Each number is 50 + 15 x the weight over its row's rms, rounded and kept within 0 to 99. Layers, rows and columns count from 0. The size before them is the row's rms in percent of the matrix's.

# layer 2 MLP up, 256x128, rms 0.196, rows 141-157, columns 64-127
095:27 30 52 68 48 37 30 53 49 44 47 44 50 34 30 78 27 45 50 60 52 50 48 33 27 69 35 67 64 71 58 87 36 39 39 13 61 61 38 41 39 68 69 17 57 37 78 49 42 46 40 53 60 33 81 60 53 62 25 51 58 20 61 47
100:37 53 41 54 35 53 64 45 74 83 56 40 32 60 66 29 87 51 75 44 45 36 36 57 54 44 21 16 63 33 37 52 47 47 42 38 55 39 52 47 80 64 43 53 80 44 43 32 66 59 52 39 56 44 48 46 52 42 27 34 27 26 37 47
094:37 52 27 61 68 37 32 30 60 58 86 71 50 39 71 65 31 48 54 56 45 35 43 47 61 78 51 69 48 50 21 11 40 31 57 48 67 31 19 67 50 37 52 49 43 51 50 39 51 13 53 64 31 86 51 72 43 43 46 45 55 29 59 39
091:74 32 50 39 62 50 51 52 43 46 14 62 56 32 49 65 11 50 41 45 51 34 44 60 66 39 40 51 52 56 33 49 46 51 20 44 31 37 51 65 69 62 74 72 71 63 25 42 66 50 68 59 53 73 32 56 45 42 34 28 69 26 70 41
093:64 74 35 30 65 53 61 70 37 30 38 56 43 60 74 42 47 38 60 37 47 32 43 41 75 68 38 62 49 53 36 44 78 77 52 57 53 25 62 53 54 38 38 45 56 72 52 73 66 41 37 59 35 50 59 42 28 44 17 43 41 38 69 40
101:55 39 33 49 42 48 55 53 57 74 75 71 37 56 52 61 69 63 26 55 44 55 48 30 25 79 40 24 44 71 40 56 53 41 54 27 66 71 64 05 45 51 67 60 54 39 65 40 53 54 60 56 42 27 68 41 42 22 50 65 46 41 65 56
096:27 68 40 47 45 39 38 24 41 53 31 52 52 45 36 39 66 48 04 36 46 51 71 63 34 48 50 34 36 41 33 43 73 32 50 50 53 54 51 57 22 66 37 57 50 41 34 44 70 48 46 37 33 44 39 54 63 79 50 49 43 48 23 37
103:32 44 60 65 54 16 56 29 59 43 35 61 52 49 84 30 28 33 46 54 39 54 63 60 45 55 53 34 39 53 67 68 40 29 49 40 73 42 35 75 32 40 28 68 71 40 53 13 41 25 44 65 38 34 57 58 60 27 67 50 60 43 47 45
104:76 36 60 40 64 51 28 62 31 42 61 54 67 46 66 56 41 50 58 28 55 39 31 51 13 76 54 59 53 45 44 59 27 49 58 34 64 31 34 51 43 70 72 52 48 54 65 49 20 48 57 37 47 55 29 50 79 60 61 43 87 61 43 43
095:45 56 58 49 57 49 34 64 35 35 39 33 17 40 55 52 41 24 39 66 31 47 21 75 29 53 34 84 60 70 52 56 36 34 31 39 49 45 82 61 45 53 61 82 75 34 57 30 43 51 59 52 41 34 37 42 56 15 47 54 44 55 50 39
097:74 76 50 27 47 49 56 62 51 39 43 48 54 26 64 51 56 68 25 55 85 62 56 37 32 60 50 62 31 51 32 49 53 31 47 25 58 71 76 40 79 65 47 40 40 63 27 30 43 61 44 59 54 52 38 50 63 59 35 61 54 55 59 27
090:21 31 43 57 64 65 59 48 59 48 65 50 36 43 79 25 44 26 67 33 61 29 43 45 35 53 45 54 50 66 30 39 55 41 59 47 59 64 46 52 58 62 92 71 44 50 62 88 63 59 41 55 44 41 60 42 50 41 59 49 58 29 14 29
094:66 55 42 40 56 79 40 19 70 40 42 62 45 42 77 58 45 45 48 37 72 38 42 35 60 24 32 45 57 47 63 72 51 49 64 48 36 60 44 49 57 46 51 93 48 81 37 63 55 46 43 47 69 40 25 55 59 53 43 09 47 41 47 38
103:33 38 30 52 72 31 51 62 81 75 38 67 46 76 49 60 29 31 64 59 62 70 58 62 59 53 62 20 49 38 51 70 56 34 52 42 44 59 63 50 52 41 43 31 50 63 38 47 52 55 31 49 64 62 36 52 43 51 54 56 18 54 33 37
091:52 65 30 51 61 42 36 52 63 56 41 62 33 72 54 37 73 47 66 27 63 59 52 32 44 45 49 36 54 44 46 58 60 50 63 47 66 70 64 69 42 31 51 55 77 55 49 43 72 54 58 56 29 64 57 55 42 58 71 48 25 52 64 63
106:60 10 71 49 44 53 25 75 46 30 27 74 29 21 33 65 53 67 37 41 61 56 72 60 71 35 59 47 76 77 59 72 76 66 55 48 59 55 66 30 34 65 40 31 74 32 59 78 41 61 15 62 51 49 37 47 41 64 36 46 51 36 43 47
119:33 50 36 73 56 47 61 52 26 51 65 32 78 53 55 39 82 61 29 51 50 49 84 63 70 53 65 57 39 33 63 15 28 59 67 61 64 42 51 48 60 55 35 50 48 48 63 28 77 41 40 56 51 53 40 62 44 39 69 54 86 39 90 48
# layer 2 MLP down (transposed), 256x128, rms 0.168, rows 141-157, columns 64-127
089:05 72 67 46 67 45 64 68 74 34 62 61 34 51 31 55 62 32 58 35 55 32 27 68 63 48 31 63 34 46 35 30 40 54 65 61 61 58 44 67 42 60 34 78 39 51 50 22 48 53 55 38 36 53 35 52 40 28 40 36 31 45 71 80
105:33 51 23 36 50 78 54 40 60 20 19 54 29 52 19 47 31 43 50 68 60 36 59 54 40 41 56 58 71 56 48 45 37 34 58 70 45 85 51 57 56 56 26 30 44 62 51 47 67 35 41 43 43 43 83 49 47 35 38 75 35 22 58 41
093:37 47 52 43 69 34 53 00 48 51 72 35 35 50 30 49 59 42 36 53 58 39 52 51 75 53 54 55 48 48 61 35 62 66 42 33 51 41 66 46 52 68 67 55 59 49 62 39 59 61 22 43 29 29 74 55 98 61 51 54 19 38 41 86
076:38 51 37 53 50 49 47 54 38 25 46 45 38 37 44 43 31 47 53 23 27 49 40 57 43 72 70 44 55 63 66 63 45 41 75 45 34 47 38 48 79 75 39 19 33 56 55 49 62 51 34 55 50 61 75 67 85 97 34 66 19 49 35 48
088:43 45 48 55 50 66 39 46 50 54 29 36 53 49 46 56 27 28 42 44 49 35 86 49 34 39 28 41 69 39 41 66 58 52 48 70 68 75 37 49 38 61 58 61 55 66 58 60 53 43 77 51 49 63 89 73 45 34 44 46 69 21 69 22
099:69 61 48 25 45 52 53 49 63 60 37 70 43 33 32 51 54 52 48 47 39 36 43 58 50 57 41 44 53 43 51 70 37 41 49 41 38 32 74 26 38 31 79 50 55 14 81 65 48 47 68 46 56 29 38 68 39 27 54 64 55 26 34 35
103:51 45 42 45 84 62 72 46 40 50 59 71 51 33 69 50 51 59 39 28 54 47 59 59 59 41 54 71 35 35 47 60 53 51 73 67 34 32 28 69 59 58 66 38 58 42 51 35 32 46 46 71 40 47 75 45 57 70 22 23 58 25 60 78
094:47 80 52 57 30 52 73 53 42 42 58 66 57 56 11 74 63 76 46 38 35 64 46 41 39 47 41 61 35 28 32 55 65 35 28 87 52 64 48 62 51 46 25 21 18 55 55 66 62 58 55 40 65 54 40 74 58 62 19 47 43 37 50 68
105:40 74 55 71 61 63 51 41 70 57 48 26 57 74 73 43 54 43 54 73 56 64 67 47 46 20 62 50 73 74 75 26 54 37 88 55 66 40 78 71 66 49 64 42 76 41 75 62 59 30 45 63 25 54 62 45 43 39 46 51 41 49 65 42
091:09 47 53 25 18 60 61 36 68 56 19 60 66 34 18 27 53 73 56 53 64 62 64 46 65 45 56 44 70 40 62 67 60 26 59 59 52 44 66 41 50 52 63 51 11 59 74 60 60 50 50 44 46 72 33 49 71 27 54 63 45 26 47 30
080:35 43 37 61 32 51 79 42 42 26 37 54 58 41 41 38 28 69 46 30 42 43 49 53 55 52 53 26 78 60 43 39 47 39 43 61 47 50 36 60 21 74 52 56 52 67 51 58 75 67 43 43 47 56 51 71 53 67 34 65 29 25 53 54
101:82 31 41 55 35 35 46 37 69 53 60 48 50 15 37 68 67 43 47 61 84 22 34 70 72 37 54 29 13 42 43 68 54 66 49 62 42 31 54 52 46 71 37 58 68 46 53 37 61 48 81 63 48 28 32 43 32 54 25 46 11 18 54 67
093:34 32 41 53 51 56 53 50 47 48 42 37 56 31 49 18 28 41 57 76 22 61 22 60 73 42 74 53 41 49 60 73 32 36 40 60 46 39 57 66 42 33 56 53 51 61 30 45 56 52 65 52 64 30 88 75 61 52 45 55 48 30 24 86
098:50 51 60 44 49 62 31 44 24 76 42 59 57 46 53 50 46 54 57 55 64 40 27 44 61 53 65 18 77 36 67 30 56 50 32 57 84 56 69 66 55 36 48 28 66 51 49 53 57 36 62 65 29 29 53 47 75 58 54 38 80 63 70 52
099:75 31 54 57 31 26 25 58 69 43 76 40 15 33 47 50 43 65 56 54 51 16 73 95 56 40 57 62 37 64 62 57 64 55 73 56 63 35 45 39 70 33 37 39 46 51 47 63 57 45 71 62 51 43 38 51 53 34 44 42 48 60 31 47
103:47 43 63 34 66 75 42 43 39 57 37 45 35 71 38 64 35 31 23 58 26 49 60 51 81 51 36 60 53 56 17 57 20 54 54 68 53 54 34 62 52 68 57 42 44 67 78 69 50 47 61 34 76 66 36 46 37 45 30 33 55 64 24 28
101:43 49 33 55 64 60 51 50 25 41 78 51 65 66 75 23 44 48 47 70 62 53 63 39 69 29 42 40 56 54 53 50 38 67 81 58 37 29 54 24 65 44 32 57 30 46 58 45 58 70 28 35 37 52 53 67 01 63 49 42 70 26 64 48
# layer 2 MLP gate, 256x128, rms 0.189, rows 142-158, columns 64-127
103:76 35 38 41 52 42 54 45 41 67 54 61 45 49 36 39 41 23 14 51 35 49 61 57 48 42 38 51 19 80 34 53 71 63 59 35 63 42 47 51 69 35 79 48 79 41 53 62 40 58 27 55 43 39 37 62 55 57 59 37 66 72 32 60
101:31 25 66 23 62 49 43 27 54 39 75 63 31 29 90 49 50 51 54 29 41 29 58 37 69 41 47 72 43 50 33 36 49 54 59 65 39 52 42 31 45 53 39 30 54 02 44 53 58 39 55 67 23 48 63 61 58 52 57 46 60 32 53 11
101:18 43 48 51 57 44 38 34 58 62 45 47 68 47 42 57 35 53 63 59 84 32 70 54 59 42 28 28 70 83 23 39 48 34 62 77 39 51 43 57 38 33 46 55 34 52 46 47 52 84 28 53 56 70 29 56 40 58 52 44 71 61 64 58
098:59 80 27 45 48 56 11 58 59 45 49 61 41 30 55 48 75 47 62 50 38 61 37 37 60 53 48 53 60 69 33 40 37 59 66 21 50 65 47 41 70 56 40 48 42 38 28 40 52 62 66 37 50 41 72 50 27 53 64 47 44 62 31 30
096:72 44 52 40 19 47 62 46 67 60 60 58 49 65 82 95 61 64 61 24 49 32 65 56 48 47 68 53 29 34 51 61 41 40 54 33 59 62 49 31 54 62 39 54 65 50 60 48 46 89 71 29 63 59 40 48 49 46 38 49 68 53 51 72
095:34 82 38 56 63 38 87 54 86 39 45 19 79 52 58 52 42 81 70 54 41 47 66 50 55 40 69 54 43 58 60 75 37 64 54 56 58 24 50 44 51 55 54 78 29 64 58 79 66 25 14 53 75 28 41 64 55 53 71 42 56 43 40 34
093:51 41 68 59 46 40 35 50 54 60 43 55 51 29 54 48 18 31 46 23 47 53 96 51 45 58 65 29 57 38 22 54 66 73 31 44 51 24 66 56 86 54 44 56 51 53 86 67 71 46 73 61 74 60 86 27 41 48 42 54 61 47 61 35
099:25 46 51 66 52 50 49 48 42 27 50 51 57 48 57 36 38 50 52 74 44 47 67 50 53 44 66 71 58 59 48 32 51 87 53 49 39 53 45 63 54 48 29 78 61 60 41 47 52 48 48 47 41 46 55 55 56 34 40 64 47 26 43 26
100:69 10 54 25 15 14 59 64 72 53 55 60 44 39 48 39 39 62 58 63 52 71 42 41 59 71 70 79 75 52 51 27 48 09 30 59 46 51 55 54 48 56 64 70 47 44 55 45 79 58 58 39 48 44 25 50 36 71 64 60 35 42 32 34
096:42 52 70 63 57 54 40 71 75 75 52 65 63 47 68 59 41 47 50 48 51 42 13 35 49 53 37 34 56 39 32 65 64 39 55 10 52 47 66 47 62 59 78 49 69 41 44 46 41 44 80 61 36 56 40 44 58 61 55 61 82 83 67 46
091:56 29 45 55 40 30 36 63 44 33 28 61 32 60 64 41 59 46 81 46 20 44 48 34 65 55 72 47 62 58 60 65 59 60 34 47 42 34 29 55 13 62 51 45 35 47 35 59 30 56 73 73 59 28 56 69 37 62 29 52 47 23 83 49
106:60 51 45 42 56 55 70 39 39 38 51 59 50 60 38 33 62 51 40 47 21 35 49 17 42 38 23 27 65 82 44 76 48 63 37 63 18 53 53 50 33 47 34 27 34 76 47 52 45 34 20 49 75 54 50 28 76 61 34 36 58 47 47 27
097:52 36 59 62 55 62 61 37 58 61 47 48 51 35 41 42 46 42 45 63 92 63 66 54 49 46 60 30 42 65 54 65 42 72 56 48 47 51 54 73 21 26 43 63 33 40 58 59 70 56 61 27 68 56 07 59 45 61 54 21 43 46 69 76
091:44 47 45 32 49 47 77 46 57 50 48 47 70 53 56 41 75 63 63 42 74 54 17 49 79 63 30 38 62 70 61 60 31 19 38 64 60 48 55 64 44 42 58 36 57 60 55 62 62 31 77 60 47 45 61 67 49 83 42 18 29 34 38 41
100:60 58 37 65 58 71 18 63 79 37 35 60 33 58 86 62 61 56 52 59 36 50 52 50 70 51 54 47 49 49 77 51 34 23 38 21 41 39 55 67 60 59 30 72 74 52 35 70 65 72 04 51 48 65 58 55 70 71 57 56 35 36 47 72
102:66 58 31 48 50 53 45 35 36 49 47 52 74 57 73 61 58 64 33 58 49 46 46 58 60 47 72 66 57 50 84 31 54 58 77 54 76 52 40 54 52 48 41 58 38 66 55 44 57 52 37 72 38 41 47 68 48 26 53 52 78 22 62 54
100:59 34 31 50 75 57 54 50 56 80 50 35 41 60 51 38 53 37 54 28 61 50 61 53 52 23 54 49 51 59 49 37 61 68 38 61 40 33 47 25 54 49 50 50 49 48 40 46 58 43 45 41 57 28 14 65 56 37 46 18 59 52 57 61